Each number is 500 + 50 x the weight over its row's rms, rounded and kept within 0 to 999. Layers, rows and columns count from 0. Numbers have three digits each. The size before them is the row's rms in percent of the matrix's.

# layer 3 attention output (transposed), 160x224, rms 0.148, rows 9-31,41-63,73-95,104-127,136-159, columns 56-111
111:575590473482504544483531443483563587527397394413436461493619480442502514501593488555535565448605512551452474553517499501442542563508588490501479489420533480466491498467
114:424576512437502505608526486555487493435548519423601571581543513524519449491542525557515474554558525485447518509520492522591489524553510478503453538503405507524486435464
121:550450542568558532471614386532573515546469445509481488492435545561505559562501501485470508590555520466447480506519499562521540517454510536541558399498558500532538457422
117:431524490458516572575473562564535463495442510469456485424515485462514473545415449541501448573534433491491489555505542630545495463557493579538495586461523502553500480479
119:482532524542632535475515507464528470542451537526508476444559413555471482473428497426454472557430503479538530484447517512510556503382429481513484403559409502439520568577
114:464501551522462533453546405518498541534552533592589413501486442473554492422533515518418518488553500527493508502552566476490551406456456544541525624521500471557519485508
095:512545534483484488684528448481557565528570569427541551548486502562540431524488515489451526598540550452500513468506611489517485468474557523436461620557526487412463529519
104:452551438522476530468453578530484510521498492428454431474457490472513544432572553530513406529657448573545509524465538486406447537527496532478486408505521448592519525460
110:526478548543510567523471439467516320476493506492510505516447566453545622565536598454429511473515530493538473489480365577550510400537524458472470554501506490464470542556
091:476548592514516464564379512596576502528544516376451556502571508458542482608511525487568500470432491525485416517439633481472455529454509431547474421554513530482486525499
111:491553500530509502477501395500456506520559483416538434541515479497539531426455555507514406496538520511507529392530542559513432493535361462600514477521509529494605414472
112:493477417389514530495513516541477515495489466449546500594543540556552442416410499608506420562487452455445514522602450546559479449485476447499480520497541500476523473468
109:556478475511478458420455396503502506467565498549436453533440598573526553525573500515443423518529509479607452495533476405516558542463481557499576527532499477495446565552
115:512462478622417546623437413409499548503463423503460521475598482437439517531415439535515528599483472443405475456552603514470493492523476484563513432575545469553539435499
117:565489420508540537516404482446507432463419521480493501493502465499484443537479510492521479458488525484508453529459443548482463560492514563461553512527480442500510494460
123:546497547549478536417517457485426546517481489548540607528518541454510494445525525498487561542548499516484477543548559431502435432569470451587441546463532509553531484508
104:531478503558503531553465412449518522540496516528509487494563494562535530520480590503452398447534500512451563478536424474500478491472460532461530381530578555518496436504
112:518494423574472499517480564565492491535538535561424607402444480520625505426535447502503540479532511450464416543471566484551435453473523561442527414441508502487453512529
115:489503525480506504495472502470555503431558502589468504429524518583477423451450446418545515596515496524455555474525460524553476466521508482564516566517452426521552500425
101:494488493499505388430525477471577498520534537467463531599482516514496470448416547566563503530581548440567465506500470479516562470494534431495515441513533570544526525538
106:562502479558481555648494424582536536559460547532552453550480487448574590526563494525492513569481557583531433544499512466517534514478487519457519518446569491436560510425
105:454444498352458503435501469541530450507460438549463452545475548501483558571559548492492532525427488509463564496569564474621556496486560580478456437517521542455519423564
107:616451601580529584532514575382541462616526518525536505501462516486487525478494445494507544535602474571492436492559540469432536605407536423473483549499549506478549455553
101:480489575432456472485592475615440559583509529463570411497452554496541464569426443508453550495455549466484458492532438507417494480454421562487483452497531484500556485556
095:415519501538570519497383518448578519449479499526470569531556556496438524520565499481462560483464528526541535407473454496484392588506489566479547554427487505500564539619
095:480569542525453564557538465399450497575484491475504507580598541454434491508500505512568486393455437546456526552545530436513503550500513467580501474481440631589550537556
090:459438465508548507534529472430437471517589503491507499555481544513473493451612584583418443367484485453485432521474524498471504515434434500447482478555403532560506517491
105:512481489444449513557430400529416503474457497465476548431449485435545579494598532466458500467540564524476512519473524503472477523506462574461502581393399555543447452564
094:504473467467577499502552523577579527489502506453465576477530467612457486564584542481470395537425408493489507547491419459429531468450478493514592580536557515360521469600
104:587542499395497457498492444560537541576556551524454556496466522534527522477381555483514449332486445431535546550537506501521580442519498520546530510560539493427538361489
095:492489550566473510505529540416477455501468488445571531565530543452506483510502521444434591582418575592515581482499472564530516498483543488478494507524436502511580461569
094:490486538486457484505648433513513548479521554456480489511545495481473383535417412471596495590552485504500535513480419459520504418522532437528515528427522457503529477479
109:449521421463516534429522486499458567497392457558511519482497487537577492513564521479425447555464576426538488482531498498448441448553490505449531557422615528503520489562
097:513484459399546435518453478413548524460410495554453512597473488468422477482441493475537561566520434545450572567363495469491451437469501460531536464380435430440536467504
094:545476500457463531530447610575513457533501513431514546491446508437516458526549441390505456480542559533584408505493554444511466465461517539472501583514424454568470509530
104:433405481623500537479413585479553529425586437547511491490503412448501500567504452408425501517493537624460452464413538539482481577446500505510484451399549489547533572492
112:517522464564533455482496509582558441523468482506542497429429554575456405614459463477467552557512537494546469505536447512479525496612467542375411480565501455478577524605
100:476560427509443443527590466486583430472603498473477510517444554462391460480526484424530466500507444422475510529433482601468456548467490484544468583462538492531401534501
085:548481485465525409524525488504481594458448430508511451468511489441510500526561564523506495532429513490593527501466440523479565457512487522455412476576412546426539484504
093:578528509485416483427416533524563550495407410489488528574545485551473532465370552521471456430587495521519456543490534407424527556470432460450506497603495525584553518469
115:531503561587430538532520437547622519429506537451471467509429586539459497467432556523531507442593495521456501601434519473459496571476476501477526473542457428489482456480
101:552488523433391438470484518538546574532554528489471523567515495479439523463507591462577506442505507478431446670504543521501464549456548527569556476477559574506457542426
100:499584510522612603506369487483446464527587480504491556468479544535561577476617422496480475462461522526468499564562564480561502496432575573565445575470564539519501479546
092:461521493438466509567482511532442479536498556572517488546522427449540426522446450511442542500575468440465454489509495502502457461491495410498486490539587474411471489527
114:501483455544458557482533548438443494371505439383506549448458511521532453539548500453508471524564480475550471456510446578412544525415482523538484555531507491479511522487
101:436511498526435477484540531491555438472516435568538520508431519476472451479540455545445594449517582591493477473437503500493451435581483557555473499461458497533521566542
093:462474455511468598519509389481542422567554485424481574588481453517570465449568521558483445496568538498517514543576481524509543517499492552496459429430519558519382462539
097:414548550496494497477505490529526483465436530558470482421503580443567481494566411379477467512391444558469522529453514523482518526646476449551543499509577481419383489399
091:502467413482447547524500438543530519523437433489529492458477523533611441494539577474504460606555507547530428473458560451548527416463507588476488488501534503452520606450
090:534501527418436546559462482547547577401475522513381469427511485579409484455556483485407476573498452506524448517434545509516457534508521515563527508579518394530537489504
091:567433513535509519497543456411502503535492520504548473554497561510439441470471501444498514534530588544419506493590466541494495408510528448441560496565580505503543601547
097:453519506457443521399491465458453424570534526505501486412462566495501526503425566414570546521487415497513475472549444483487533459504492545521479622560590525462530509458
096:495403508492530495476535518444386436470482567546531504517464504539392582475463469520468520518480583472547544505456491502519506511549517391538457488501388497559463539517
099:578530408441552583529596478560568491552589541402491471557417528511498665463440519493501392434543474434478548460587511579491456495565540424528503446455501544543518469490
087:605509473508621578572464508454578532474513520515536497463490462511515486398527465531393484460477579516462514516508440446504541532431457395472464450457486590442552572460
095:482541473487452531517462561544461454509588580503448517494482551471509496507456510520569576470457565496514520577378462556548524518514493521515382518403513522502436433453
094:438516485573436510552492564517512387480519459548438469522516577519576542498514507469421445441502549500463541511517372485515477555580493518486473438519520443494568560415
096:500560507490429434487548436616504542452480395447545418525481578590517571436538493556463458440495569488471522511533469485534472526483506524548506403483497526474511511454
101:473476482441511488490513563563507580394513506526457559536519510444469442471395474523498486428523440527474433560580515512548539571544433439534481583484551483454514470542
090:406455489544492550501406516471495483532512515576462509508515496536538414563557601534493471483454495516454486474541595524558523539452501472518410430555530466482488435461
092:461458509481473548455605507603446494530434478521394541521465538488595627521569513527512511425503525464496499512534496459581599495548489531577500475516488487555467545507
093:544485515704479587516420566523410496538428474559475531598525559494540466447429549487415463467551541515483571580549431511548439481419427491531498569415531523597460550516
099:440453529606469698514507452459480550538465422474479527458470469481487551433538511526600494459453553510499558514369437569526512489501543479474499480491522480479473452458
098:488414579511471442502573513570527477526548496538438475556529523494515543588429514472449450553513505416564452346522484414529512488487524512544488533447508450480530534492
098:489495464503450566507524517502465492469543577552429452520497535560535482594451530482545437494523472519443481485496565508590579366545452610569515465481439485452565418534
090:512549524493531451414486531581544451515542553468381516540492533599504464496512548444539555497552502433583486453385507565420386530569544463542556496460492459441506572466
104:597483469534457461514561420526533457513532438461585546521467576522514543501610544543450464500510540523550406435438474484526517505510551520573536507434435538501415505491
098:521584534459597426464482521522556572561437578509490476546525389479445532537541466558498484492503522558380486534483491513499488494517457486383558462504466443483446588511
100:529408525480443613552480492513540508447457589589618488511488489493493455479547505484484503514513457565508432497596502434426507537544528543466509413496571467558525486480
100:487574535459506475550506447389498483373470498468414513522539515522478522445514466502454539414532411598565517507497399515438433514495475548470480557494492544485431502431
098:550517495526459451451514494530497492552477550474404509480492466513543501510625498467536516491560533527422475443618539555429460497582558398424464498477504501423514494468
085:563480575603427476556553527479591588513589501513467518538490418536451494441451498520548511493595502525433518470437545525524469482505490576481493515379425517501469481468
086:482543571433431542461556559573595449467592447501504507564518394545470546406464441499425553451537441467491566562553484493595526580452484505413586481467453556563493456525
092:539414505550501513440501458578415530609527517491511496491500493420507587533459459545582457482468566459501510538479547546503582409599482524513475472398516485452438428459
098:552414518476555550382513469423500466499481529519587419531573438577464497487447485432485519465530546446516520536519506519466569502460515512440494425475465557500542541465
088:554380460522414523541508479569469542554452410441423381519528550559510450495580486581528394470611515456434456537481480486509537467526503511533480476502557473413590549552
106:544535431575464511432472518425528592437488559484461443568534523470539518497521489503586492545537493510523576473525532486444499561495547497453472533488449450486462467445
094:512514501570510494459463447494479500598630496489520478500496480546509320438542503546515435569604515496537460509433484508482471525422485472505472495513579514431479499453
095:493441446573501536522490489446450493547515573538524528470482483453598544600555534543464532517446511423415474550453462482517542451529505597492560489578586344577505583526
101:597424521367444489488530494519516492541408500475432479439593553524464477541443450508530460555462429501539418527515463503558575545532434434556583498547489446478482520494
095:529538604426522487583570540509554520390545515520603476481497493588411653459414491498490526509481451554507525523464473456414508470521414567445579593555445552529489515421
093:438515423536526536474433502436471563420408494442456579569562459504597524461554508597504550520526456533538535479605482490522462417463479499507545468455560515508529454445
094:542507531507431551510526487525501561446451488544541461470451455359575507515541525467514499381515434466468507458486544485493436502459524496488532483500568546609493503569
085:521422489600466450531536489413416479417388482545487476493525501521455456502451493461538467466390522538447590493448521552541486566497530602632487539550441466521481526498
097:448474482549571421476392506526546521512532503558459407579514481561475430587393481552480486552569448465550477462452360504480471420418500449511539505485491431448493485447
091:469567441684406523417535480451456472462515478491446483500481564522532450460522575490519439509571453604363458497561517432510429498599448404412405446472533472473584460488
097:463444441440465484541586527484439466535519538542497501562492595491472450540387531526469501547477528508482490479493527472561452487506493463539493468418493537462474453578
097:513577458543476520573521599490528493529489442485493509372457430526475513425549532396530568435446469514416484509464635522446453519523584630465484438506399560521501557390
097:505535529412545491443475494477531436525475484493471539438441506459498484437526463456383519536543455472527465423586441403501548557476572482492439578556495516528428577565
100:450417576574457550496506556463606494510569524516458542549509556547459470498529471573531528504451507488510437531480470465530582530595519484486464472542425463523535493479
096:519460549591508472466385453534500567509437549483478516515467547510525456508540467456547456490466581478504480474551631526437508495498547523537525484499511401424615484492
091:441514441511455514511523512559418529535572535529458490480470466416520573502538507542581563435476386475454570526533535529578455399579612562477502520471462438515567561472
097:518638497567588433574584512511498454524500395503525531462491472568558520470499362527476536583646473524516509534545517475487495593466524487532501474580480515478524487466
098:550560445544507442477498557551568496377538461423488487474492495514471469502527527553534521443522474459572438499539462476493448477408502492497432554588525618537447526484
099:462490509530548486555590540464422490556484443486382485526494467560483367645514464455511524485370610537549491561454412596469547580454497506513508534547459345478584466488
105:511424649537446517572521427550408416541465453481513445488507466503518492550491528531544465485550460469512477500461526423554579512443553565523462558480529445578458547471
087:518501527495617408513428453568538516560626551508595384535480533493430546492453487425552476422403527474516562463504429525484542420467438512551439473470501499418482394414
096:531500587433502574470437537486487580555438557487566492510526482479450427472486534464544486451488585511553464463542623560563493535521510581392541500511466546480475445522
082:491562515459505538560549594514454568482537557487448568508533503503515386476432446500409529481465480497508443439520477469537396475507469466507544529444524412526432458481
097:467542559535570544518508524442448540429460501532512469511506455524450335496467463522438484418650483491496448508505503494492454553485477553486439449506453613475554554530
106:484493512465452423488551493485553506479518459512478585530562519515605516483494575488483380495481467447466499518477520591497467497541479467588522429451595411420514532595
098:459601465387529492568465492494515519396534558496443591472488375537470473522494541599479564498619493491607576463499452421450440512438452450408543513513480536470428508458
098:538414513419404554440464571466521493514420531450500444545469376502506485479546529478440557516515580521448545465547617499452428452493443561403558567564417524531516393490
124:431413541463508479552442635437529583460506478496516487582545473547458546521411384521462471481479508482467487492470435491433476450485490462492522455594534455439561476508
101:428436506531517515485501577490484509575476487478541554507490471550544527456634493466455547401463577447475453458585547592418445433546520526422482491587558520504458557540
088:494544515392493482471539541504410502542438604511443526493570528515520497555571494452401491542463479473398497555455504517419509535517522549519492442543573435562497531492
097:476494464469483508500546455403473429528562545433439566411507519511551570511469544588461445528472499403494534548459567546467498503581569533648490410442487535520427549483
104:605554380475566533539507494532541509395496522578446502456595591428531536471488491507508555382514471516524476547491550448505470537521559476533531478364429567461486572482
102:484460556534449529494490588431531574469481456503551524493542496540504461505488555465440522521468412461520538495485454530543380516541472478413484535544592589485443439550
105:462420457463417500549574477518545511540553566374533524466512467507513463533518532499491581600433545531474492485510488498534444428477365463537449484558524466560483558453
095:520503618496494442504491455432498487497462503357518494414491454530380464411505536450533541434509461582534485499537636524486415502424434463568556595618494465567544536517
086:603501380343510470399557414494446483470482511434555413464459500452542576483511577553406537529545526575490499480482532524526513533491491491512532543496495587474511507446
099:477523513530579503536550551545575517510459443594413463494556491533528476502551501530439575584488425491454584557511511460569470580435497525478455577490552504505560497367
117:503476495498461508517448506507464595427550518548569548422553489478553476466524588445515567410560490483436497464516633449637474471571507448502487454535478579484510499502
105:551529495465540582454502437470500600460522518525574466566527439497514532430418525445409485481507490517516481530437542411444475539555527485480522558445457522533456544445
096:498456504594483485512467465459575463463539521543521483509428453548481454465432548545545474389531550446436475479392573568468401510468473500538498402498457529526451479434
091:453535524457562576498408588410436555595442552415541470537508514517494516512554556542470555406441514418432527577492600522433521431458505522439496522536472656487592486508
# layer 3 attention value, 32x224, rms 0.148, rows 9-31, columns 56-111
107:493495523510511513451446583488545395446545482502515426426524432557573399478525499477582560475519440441528508548386629546498603431450506315488450542425507506508512446437
094:554398597486492537407427633403482536536454464529522466482395508572510466544551486557575457566511533480570499626403496481574487484511503432465455463523531547486493487505
102:563550462457593473559393581544476482488444542516565490409449398555474491546408435454540497495437544449488493552523462509482480508516570454470425572543616576482556611551
102:475523515488458509485523561529540517553536514493490497527435518462525475549479533582547473482493599494481504549365501542525552415593477609519453513481480529497420423500
096:496552511473499591536449484500518434449485558448437514498573489526433555496553507466492551518384408531547512447511517536503514423509575494493420465557497525503506446483
098:453487504470530582463602461417606500508606447479425547475451450485540484355428526442455445559494555503483543425519498457516475555499517561450438462473521519481524517470
099:517425550514531435484514518496555479508523452584442452570444478507523462417628508419403455471505502479441498518418489495489509566558492480450495428525560479453569536490
096:449474507452472504562434483556374440511509571492504553405411463548626586505523537506476494494531451453455509557518623421494532506500515528476466537429470514493477450506
106:478499444518410532424448579531479496516569532520510540461549413491625531504547536502581469573487602481553472503598474554453489502436527504535555515567414516534594504427
097:510452473508541456524547518489546501493445467433573429560574458574497556517421585483441521464540438553458529383516510431533541598552554505507447400504493487540488473526
102:541483484488513440475580490488476535445438441532510430502494363450450455363458494518514462444411539526519466490440512450358469572474496499497523534458482524438472540486
101:558455473409515380546581527441481518465440577532574535527444457558483533386395464499498494542472439512573459456513542556454595489426457398532534607457440546498524508516
099:456484497541534512389494555488459537470500524530493528470560465567497495508520522536455531561496580538474445468569554548470510410512426485411522634540552503496456495507
095:486568461547488522512512579420562580501464453460503440508513526420507531480465463506443496487448479539552497439531504442481504423491486517481594540541530488549440542549
106:619538498439448507525477527501568520477547497466507438417555576517501484413433551499464409459539508560526499497607534529452500586383468467368455461600459541426443558592
110:599499454520532515479471485578589508464534440440528444513468462586526485495451489462459500541481469454532543470456609514523513573396550429469561568555389502544513510510
091:473548479485471497444502407463500486453432499454594495486492516552471590480479511519484501484463447470462510546516512436464534472573601448501497507502517458509463516507
099:548467519488493481490449491472443587493629452562548486504565371505556532429589473530434424486478465462463400501430521485545551469558490476461457517511550497477508466631
107:478537613490523502485538483467537478469523432548526536530513519418450479528482440459552483440517549518543534538558486462462441501569498447426368495503433487382542481512
103:506470493549543502435549473534516514502451448486569535407438476474479395505421551452477527572493455439519518464505477548527475508468516419479443553524514502451515512483
102:500501558478483463473475541454522566511476491496424464483538459390452569461474486517497404509494473503536528600584493517477569475478523411508536470436461463566510551550
094:394473481527494489475520521542540466505446416481503473411524647447465434488528545549517442512618486386489438495474466511531467517512486532478496525549426493545469431443
101:506506584443576482459522464547448499444571529378480509533485450594528421476522494541446465479475490522450492497412485459502485544464604450487555470556453523533481437494
# layer 3 MLP gate, 576x224, rms 0.163, rows 0-34, columns 56-111
102:434430473436527516484591561453533484522438519595497584472607536509571502531499571564531528538375510537517518518461486501601626525516442528463529513482455486467491448411
088:537569552495488443592501538454548572512369533567427471476512500465528431495536486507483430498409562488534530496536488541500525538460509487549563554527468577572520445463
100:506504456437473471474587565398575457459486500453408467452576464530592488433419425511504587506373484501513500507514532462503511495492585429491463472517485511599473502456
095:511526526505472462475480537570441499494485545516545551532518457507559524508557497523415410400551495456569471467489480424491542620507466470442539550521523553480408573493
101:583505501462515442484556583464477466459474481579457509531593455490504426516449499536447469591538525500470532512556541607523598436580507505498608519534542407511552444525
093:516417497533546537556494546475520451541544547529464448503469510459501452501531447503492464484541555521477479402454467465504544493378455467562498361530480493434524558563
102:505408532488367540403462483455442507491496608594450476538521446367501441516604511648490535511465479432441565510417535496504468500427520469554526559512500530497515503466
137:541521499543414469480491438478477432527521440551483490500488460510498401409428546521440596510545521421582430495524555546472427483554429484454456586507521517508485476473
102:497546518435588446473510475461476453534480536385504394650584540529401462460531474502459500474513637431505435518465534610428361558514475576497530497486535549505389540446
097:497569540490505470503584550550459552526413442537381552440373466530522495416550446503484546622519542439514553445517573460348515467476473487482528498393464488542486451523
102:452499499416562461564536494524370537516473494615527511449441526493457428509547414520458443598503562466488538518537449620522588429522569489492554510515545485456534492582
097:561473519555560489568479584394455490584551526578546463443438523499596490525504528541487551526419587480537544584474527463551528387539467432458476531520547571509470503465
100:477515492621450498498492441512482537561498526562457495519417513479531578492513529488539435421471549454532561435429518503497481543522431499486485544508555436452498470461
091:546466645509455517417402571529449464461524593516487523532588543537497525541525521432481457525480569550468535539550439484519538548636503509551510425485547565581531454545
083:495528539415418513494589444491566491581586468441434418512494498521512485462479426557588531493363566474435523479392488530537505512531494554519471486500455541467522511488
101:485399527542532479428440513565479438467501413573560590440401498500447521439544453553496492426577442583502503491453466496467512493520446471502509436555537407594479574571
104:513476517454542536427431561535501473481495556514520457584565557621447488436482391446507500446557616574479470519449482547483460472547481440485487471478485555512513452491
098:474508508511448456420490521486582468512654457522451520543443557476533542450540458521471468547541536433527477491422545477425478462546458549444480464484606464501516487483
098:509347597621524443460530519467496461438486517414459511279515473404524521421615508561393478522452467494542583568536500448528556525451537453477490502510461487381543510532
088:517449472452423517433486559528457453416566538576433472453417466482452378520482525529475549554393433558526460478498532532511513503544374542508520494520498406577394516477
092:592398550490452442431568592531439556507523477491459500509445648494544536426403480519607500523429519510545542563479564430481552503497492495489567506529470509512504497466
099:477519530449473550513514574575487464470551480535531588550453459560441522529434458498544424506474419443556636572499452396606579575530538467497516484629496525472520526492
101:490451535429534488503581516544527467513541518424462467464501516469430435521528505591518637521534491497499525451562520447575452547538500471505551600561519471485432475523
093:472468494523499551469489544449417476504532558531533560514519555495546555513554504538489500431522570452537535561503520529555524545538553433419401462451457503607500536550
093:532473475546586490539454500472477531572509493551565414507522452504532424508443567481517468505519440551504465532396549604484492525545499607526536420492571547546494494422
087:503404489390610491473499590494424504492412465558559386531425391472494575489514490546553515537371508510438504468576512502469570406451537571460399482543419485498457454494
097:435585520538503496476376472480509481493507494489460520510467504509509493475470513446438408477447562486477440562604471510561468482465447562444441502542519536510519467496
102:544430423549520516461490526529417506476514451465417410541497492483541435596578478480521551491502482478499517575492512587437530496601432479443482500456497460492644475448
109:547548558486531544469590460451446533493494477482429522583489438464490477510481471421548400483532423491557462466473473472546548530605498447438513355441511438548514499472
110:512603488471498501505604454508524424532555538530441552449548488391470461522505372520519540546493491583539498497538441446558539520451495460468418525499516517496543520457
101:511517565601482456442503562451515560603504560591471508464511508560520516383474390470463505577480573518512467459468493569629434468556478412507501504455441409542551559417
095:522506575561476532518481486470462490419424571455544454502470464514464517456500511553563478534478597482485524534496426486393515472455562419482442427483471474611515457560
094:466580599519478514481436548521430537633515481542543473544542471467478523495562434471462494490424560480458470515566582508477506504450519509544549393483568504483564384461
100:436478573559432448551535464534464505491512472434486528528481536535449462553519490433565501512502475494509533552442393440482393573452439503574463457544512494524544571527
101:529470495449423516568490565490552534494467475552458510628442550544547488604592461516417640588446525487601541547515513556568528572538530497481536454492514481443475481554
# layer 3 MLP up, 576x224, rms 0.162, rows 0-34, columns 56-111
100:496561594461461491410542484522478441554441509493525483428471470463578549471548579647469490478536496493475554488479460482492532492477392440499431402495454512506547446455
087:517472589456558450473533483409485412454585498511507491599493431497478544564393452432486460490527545490559530546506466464587517454493447551438450402451487429515448516477
098:521547503529419529545451562520450465399569529555548497603462416562540452425568563507496462461571473502505520449535536482463474528406481498542486545406530512548541500559
096:580559511502481562469504446502612496499443489561440484521480452468434522460504558437518533494402526549571435399454538634503564532411542442483521502567491488500548534431
097:483513472548540567529560569532523514522476455561480530523585547486517443468436452516458440580496548510452616475606530526536516405491541509448470572520579502529583542488
094:653512518462634533539496489461462567543504557504548419556468510458499540460495584479503594413493490401469518490510532421504503570453561448453444463468493518447507494579
097:505600489584532476506508566587517516562474599548506473494467549557475519490532504367586528467535475599537433500512501489504370425483481408511417529416503548460500619518
136:540465406502502480461467542597458429523484474576473509447501568410554580551544506442438445564514412624451461460563519514529564568534583401461503482464390481532508548512
111:534418487544415542515440564490478431506469530506497523484470432546490487475542520420348450505526522460544507601471504463433538563474383442646426501515542425523574504469
112:479457548560445518613467509529484381584556514548571553507544473535478505505559456460473536433548560541470441438475491483529397461551553484501588560563475573502465475503
098:554519471371473494507556459457486514594380520501520483514531503460545438548514472532509481538546575410521483556474333451529511511500406476555458500581603534546531455510
094:496504457468479446495441637459535588495547548444500499498424494479461439448416478472537400479521541536506559414537572551457447394503628524478467512464462490556520425434
094:416529493444495487524456496461465528594389455486470470493502486497526525529397504502554477319401530505510446525404585554472385633569576457463549561554526445589510521515
094:457396406474477647550563426549508384486416480519513538484485444526500514481505514442512402444466463518527464568506513463589558461515526650558510481625448495513497493432
091:449634420514442530502515471454489482527530551374482456529555459596433378517549528528453565537466543550469551403441535566531492561462517611501518476589406489465478520557
093:499517546518482512519576470580570595531512444474538583452516476519589572446581444572574543487490448477413596551551520460478507442456549524562559487475515481520451530407
105:515437520457555500578502479478428616573527505480574432486491499419502498489528434586418569500477559533472532464541511513580420487429470549437514446487441454515508358447
094:609587479473463454508598485480523506433430490498459465399428524597559532415451430468516491524526485629550550512486510456539469522549489483473546498530529527512468414461
094:431423356493472441441497589436468531526575526511558480604440468428486493526414473513459483498490455422361512511614433523502499433579584472574481433509480470523523544425
096:425592493489553424495465468548539593518552586542562513444455507491432445562546359511487487585524374474502546444543511525488568489346486478548479538520589401491499421490
094:445537446561437472447425467539511471564587529516607447523465511494515563488483566453414476480574501530585561474434448549488410512481573543511518492502497460540516454484
098:525469460502500454410505465507497537473473483522487446485564551497455486479487539409544527441516523508445483467511465607458533458479514499509521483448464440562540473574
097:537535535558489569478505514437510531454511539409575444448462534456485461491486430490445410520521523565468482430501599449520515456464531529527475564561497521514479509513
090:472459460464536446546489443461518465487469457467539394491483506468468458441457531445504490498556526429525510419555517562434622494511544579491623495482511539428523409506
092:469482544548443497419561489489525535467456596543507583461515453536467503542497518531439586480515462540532416501501420491535514469467436428473466407600508526576452524522
094:469502549601449631430533447470590544325568471572536520482558483446413540488532483524509530491598465527532536483480560457497421466515531571468504544471528467503450528497
097:556521557539549509551539508552532442574487503486471477487520569424453503489552551503477469418429516508478553458494552457545527484467513461478424565517434488578470516470
094:483435440551572455504528535501543520539493468446559456509577531503483509492453545496472527495534488406474534548501541525437579501428514391490558516443444577522485497431
107:523465608480501514486519527469504626558493526525559532580508493453495435533487421495523482514554414538530519435417469405437569503549543458509483415489539489573536493548
109:451561439407411432627499512499553546448502476442502420442555531503566439522459499526508509583516488580438506531556521528482583471487457459439499495405398520536424471469
102:519507512502524463525522481543454495458522457485469583509383514515552447542491520484552620385502481357491541488448550437500626557437495505464454532508501489456492450479
093:510531467420537422426470449446481435499486508529485568493470475523452513542529487475555566550493568554428489526505430611533420478541516440543537416509543549521453516597
095:474507452541477373529536477457468460466497505442437484542428477555474437597447428517511509496541487500495429482403401616491483631588484473473522542472386500452506565421
101:476528533517479443494608479484522552463447465432491533572507500514561502525427529402514525516456497479498586477507554465532451524473517615509579518533525417508541533482
102:458585521548485508468602511475531484543560527488570429451490506549375507452420481457605383483572506495476516440511465453460489457527492541464513465495424526512586550497
# layer 3 MLP down (transposed), 576x224, rms 0.152, rows 0-33, columns 56-111
101:565609518536547555509565485378475542424398544531482500505562512518567492493520396522541554511475512497632463541456568495467548520480607525485583573486523442539526472526
093:485581503451521518480472566471503523549561505442506492597495470591414517468359443479433554516547483485547507589462541460561497547493598514454456508554480536419507448481
104:454485551563454504522465538488516461522433393503515494522416585541461620497404447441549496406536546578514479571483517582493427526534473517457604480454442521442507545501
100:496530479431556514511480428452531476536504537478484458535533582490424432530462518535518563469370443592422462478516434453443439371598470424430566521605614440451465538448
103:548437486398487457488606561548498441453483602499489550431459480529560518468457517525518480513558474470505575530492513451546480475442519557528445518466576442451489424476
097:535463492370575533473495445482573450514559522578566569411564573513396562455434554478481459484542536534456473457449466422382462465547526480466499445474567501479499538513
097:497502518589431480453492614505562553322479477556505436510459533446434519500513481539469540477552499490520493503567525424428441449466524446515437477539412461497493532467
108:461539517577504496540576514545470495556402556568509551522511570574529474528499538545622553512409473635481558438426469404474554535526511539462523542545506503555576552542
105:520500474527520577503509581490478522503488586459448458537514486562539476612504599422494505502508529548500514483524552519587501540573423559423462578609621600562492561569
099:497477517418539469485402403607537413591504437506595508474584532457497467441408449503478488427416540512444503399508494520502476472460448456553495442453475486451502563476
097:528537554516423462540530500504566506568464509465516468445454523475510530481518513486398468511526545426506423565539597425562484545486476444567554478441529423523454462466
098:504497527625520505524473430503470437569615504491508423527472587489498422458469543507438484553441538498450502423518535394529502481449498538461498456500465456530527505481
092:460450527554455507486516480477448603506454439517510485423603535467547520482457449560459475491483494517451512533575461567504382445510531416526474520404503546527466495560
096:482448522494500552492399464457499525429494513546497441479481563497573498553610470566567575501447498503556439478520432513553451545409521544405531544452547558456398457485
084:515514575463576485558494490507462498528472479560510479480504487539549532461578534483477475506530497478442418508503485429473555393499518378434512580491567535513482556596
098:590468504440537470617510508498447495468464451432536528473462569527432538519510431532649517522465466521512495458494505522444449443476425508585547435582560544489548485528
099:495572477520539402623403524486581421532535485549472510418463441539464547516505486512536526459552563507531504583477567422556538557531525355572461401444440529535469479530
095:490453473504495516490443476540585501495485534489504510516447576403533574619537435459638491447475553498511439486516513527463482526495516464543542504501540453508464610426
097:529483550577523571575482545542544596579583493511501528494514481527511493522510532462511505466547463530557466598566493446543511504527455608456436480487391562527510438510
093:473379460585503530426454421486570543576532467595509452517474463472496520533507496514468458467436501567588484556437435389523485519501529398497465543500510492482577452484
097:562536526437529566417593461439472435535499460536670515405447494436472450402440535484469601452437551468414445485570476546536516513448483518572443474475491450500452497459
099:489490516568531404486490438507556506473545548483548466466505497440462474455468499556553508542538499478614434437435481496526481445516416481497443369502519567456572541490
100:453412566568466507489555597547513452513484464594499515485490501468414491506512507538488448509496465522548490505569516433544402486510521578465436507492487561541352565503
092:504446555637497547471490537451480556578549426454546519522516554497488496474475477530368490534589577559488552423547505528552459535509499455491554533509498558479522495517
095:423501439460545516459510531527436496518479426376418526508490469518494469449410455542522471561435443516530493601473408499505497521528512543602471474507519469519408522598
093:498476470395478514458474518516539431494411511480519478516635529489416548471442585519521621508551515423537439509414540489543434517519450510436439493460492483428464434564
098:499457547474539601466515577499531499485551489540538434455498515403512400496437491478532423490561441490481506474551514511477573544445538474420456527469574437461504479526
094:425608497395456467606552470548633581527504546577522486481459511485504467429554515501464504410415509479521532468494530479588428602505545528518535544422471531508390493506
103:510423558481530499463593530412513527578609496585499507501573415430473561481409481467473582516492514533457627516585569459456474574449494503402508407523522424548542500462
105:529430596487545499456391447514490464514549448462442453453513539470485534516451563430488548516512448554471545602534575542430580483581441480492547603562480612542558460546
100:435450543432453463507574565471514535432492490463562551476507447478552515491538545527428456577497531536516551491474445529570426510514502533492456398510547520534526557537
098:489498500421533503572482542517470477532473489543410453499465505494406601482476438469486550488474551471436607371557504528482535453523547516454556519610449469512526496517
098:593535552461388500462446443403489535442608514584552459529495536460507465440456486516458515465531583454526579467577461523409491554482434615530628565493465489469512511502
093:562529555495489505538478522528492494504467517427460557555547514458386501482477518456512434543444547540405446501510423425538474566430499475472489481520535519503542436473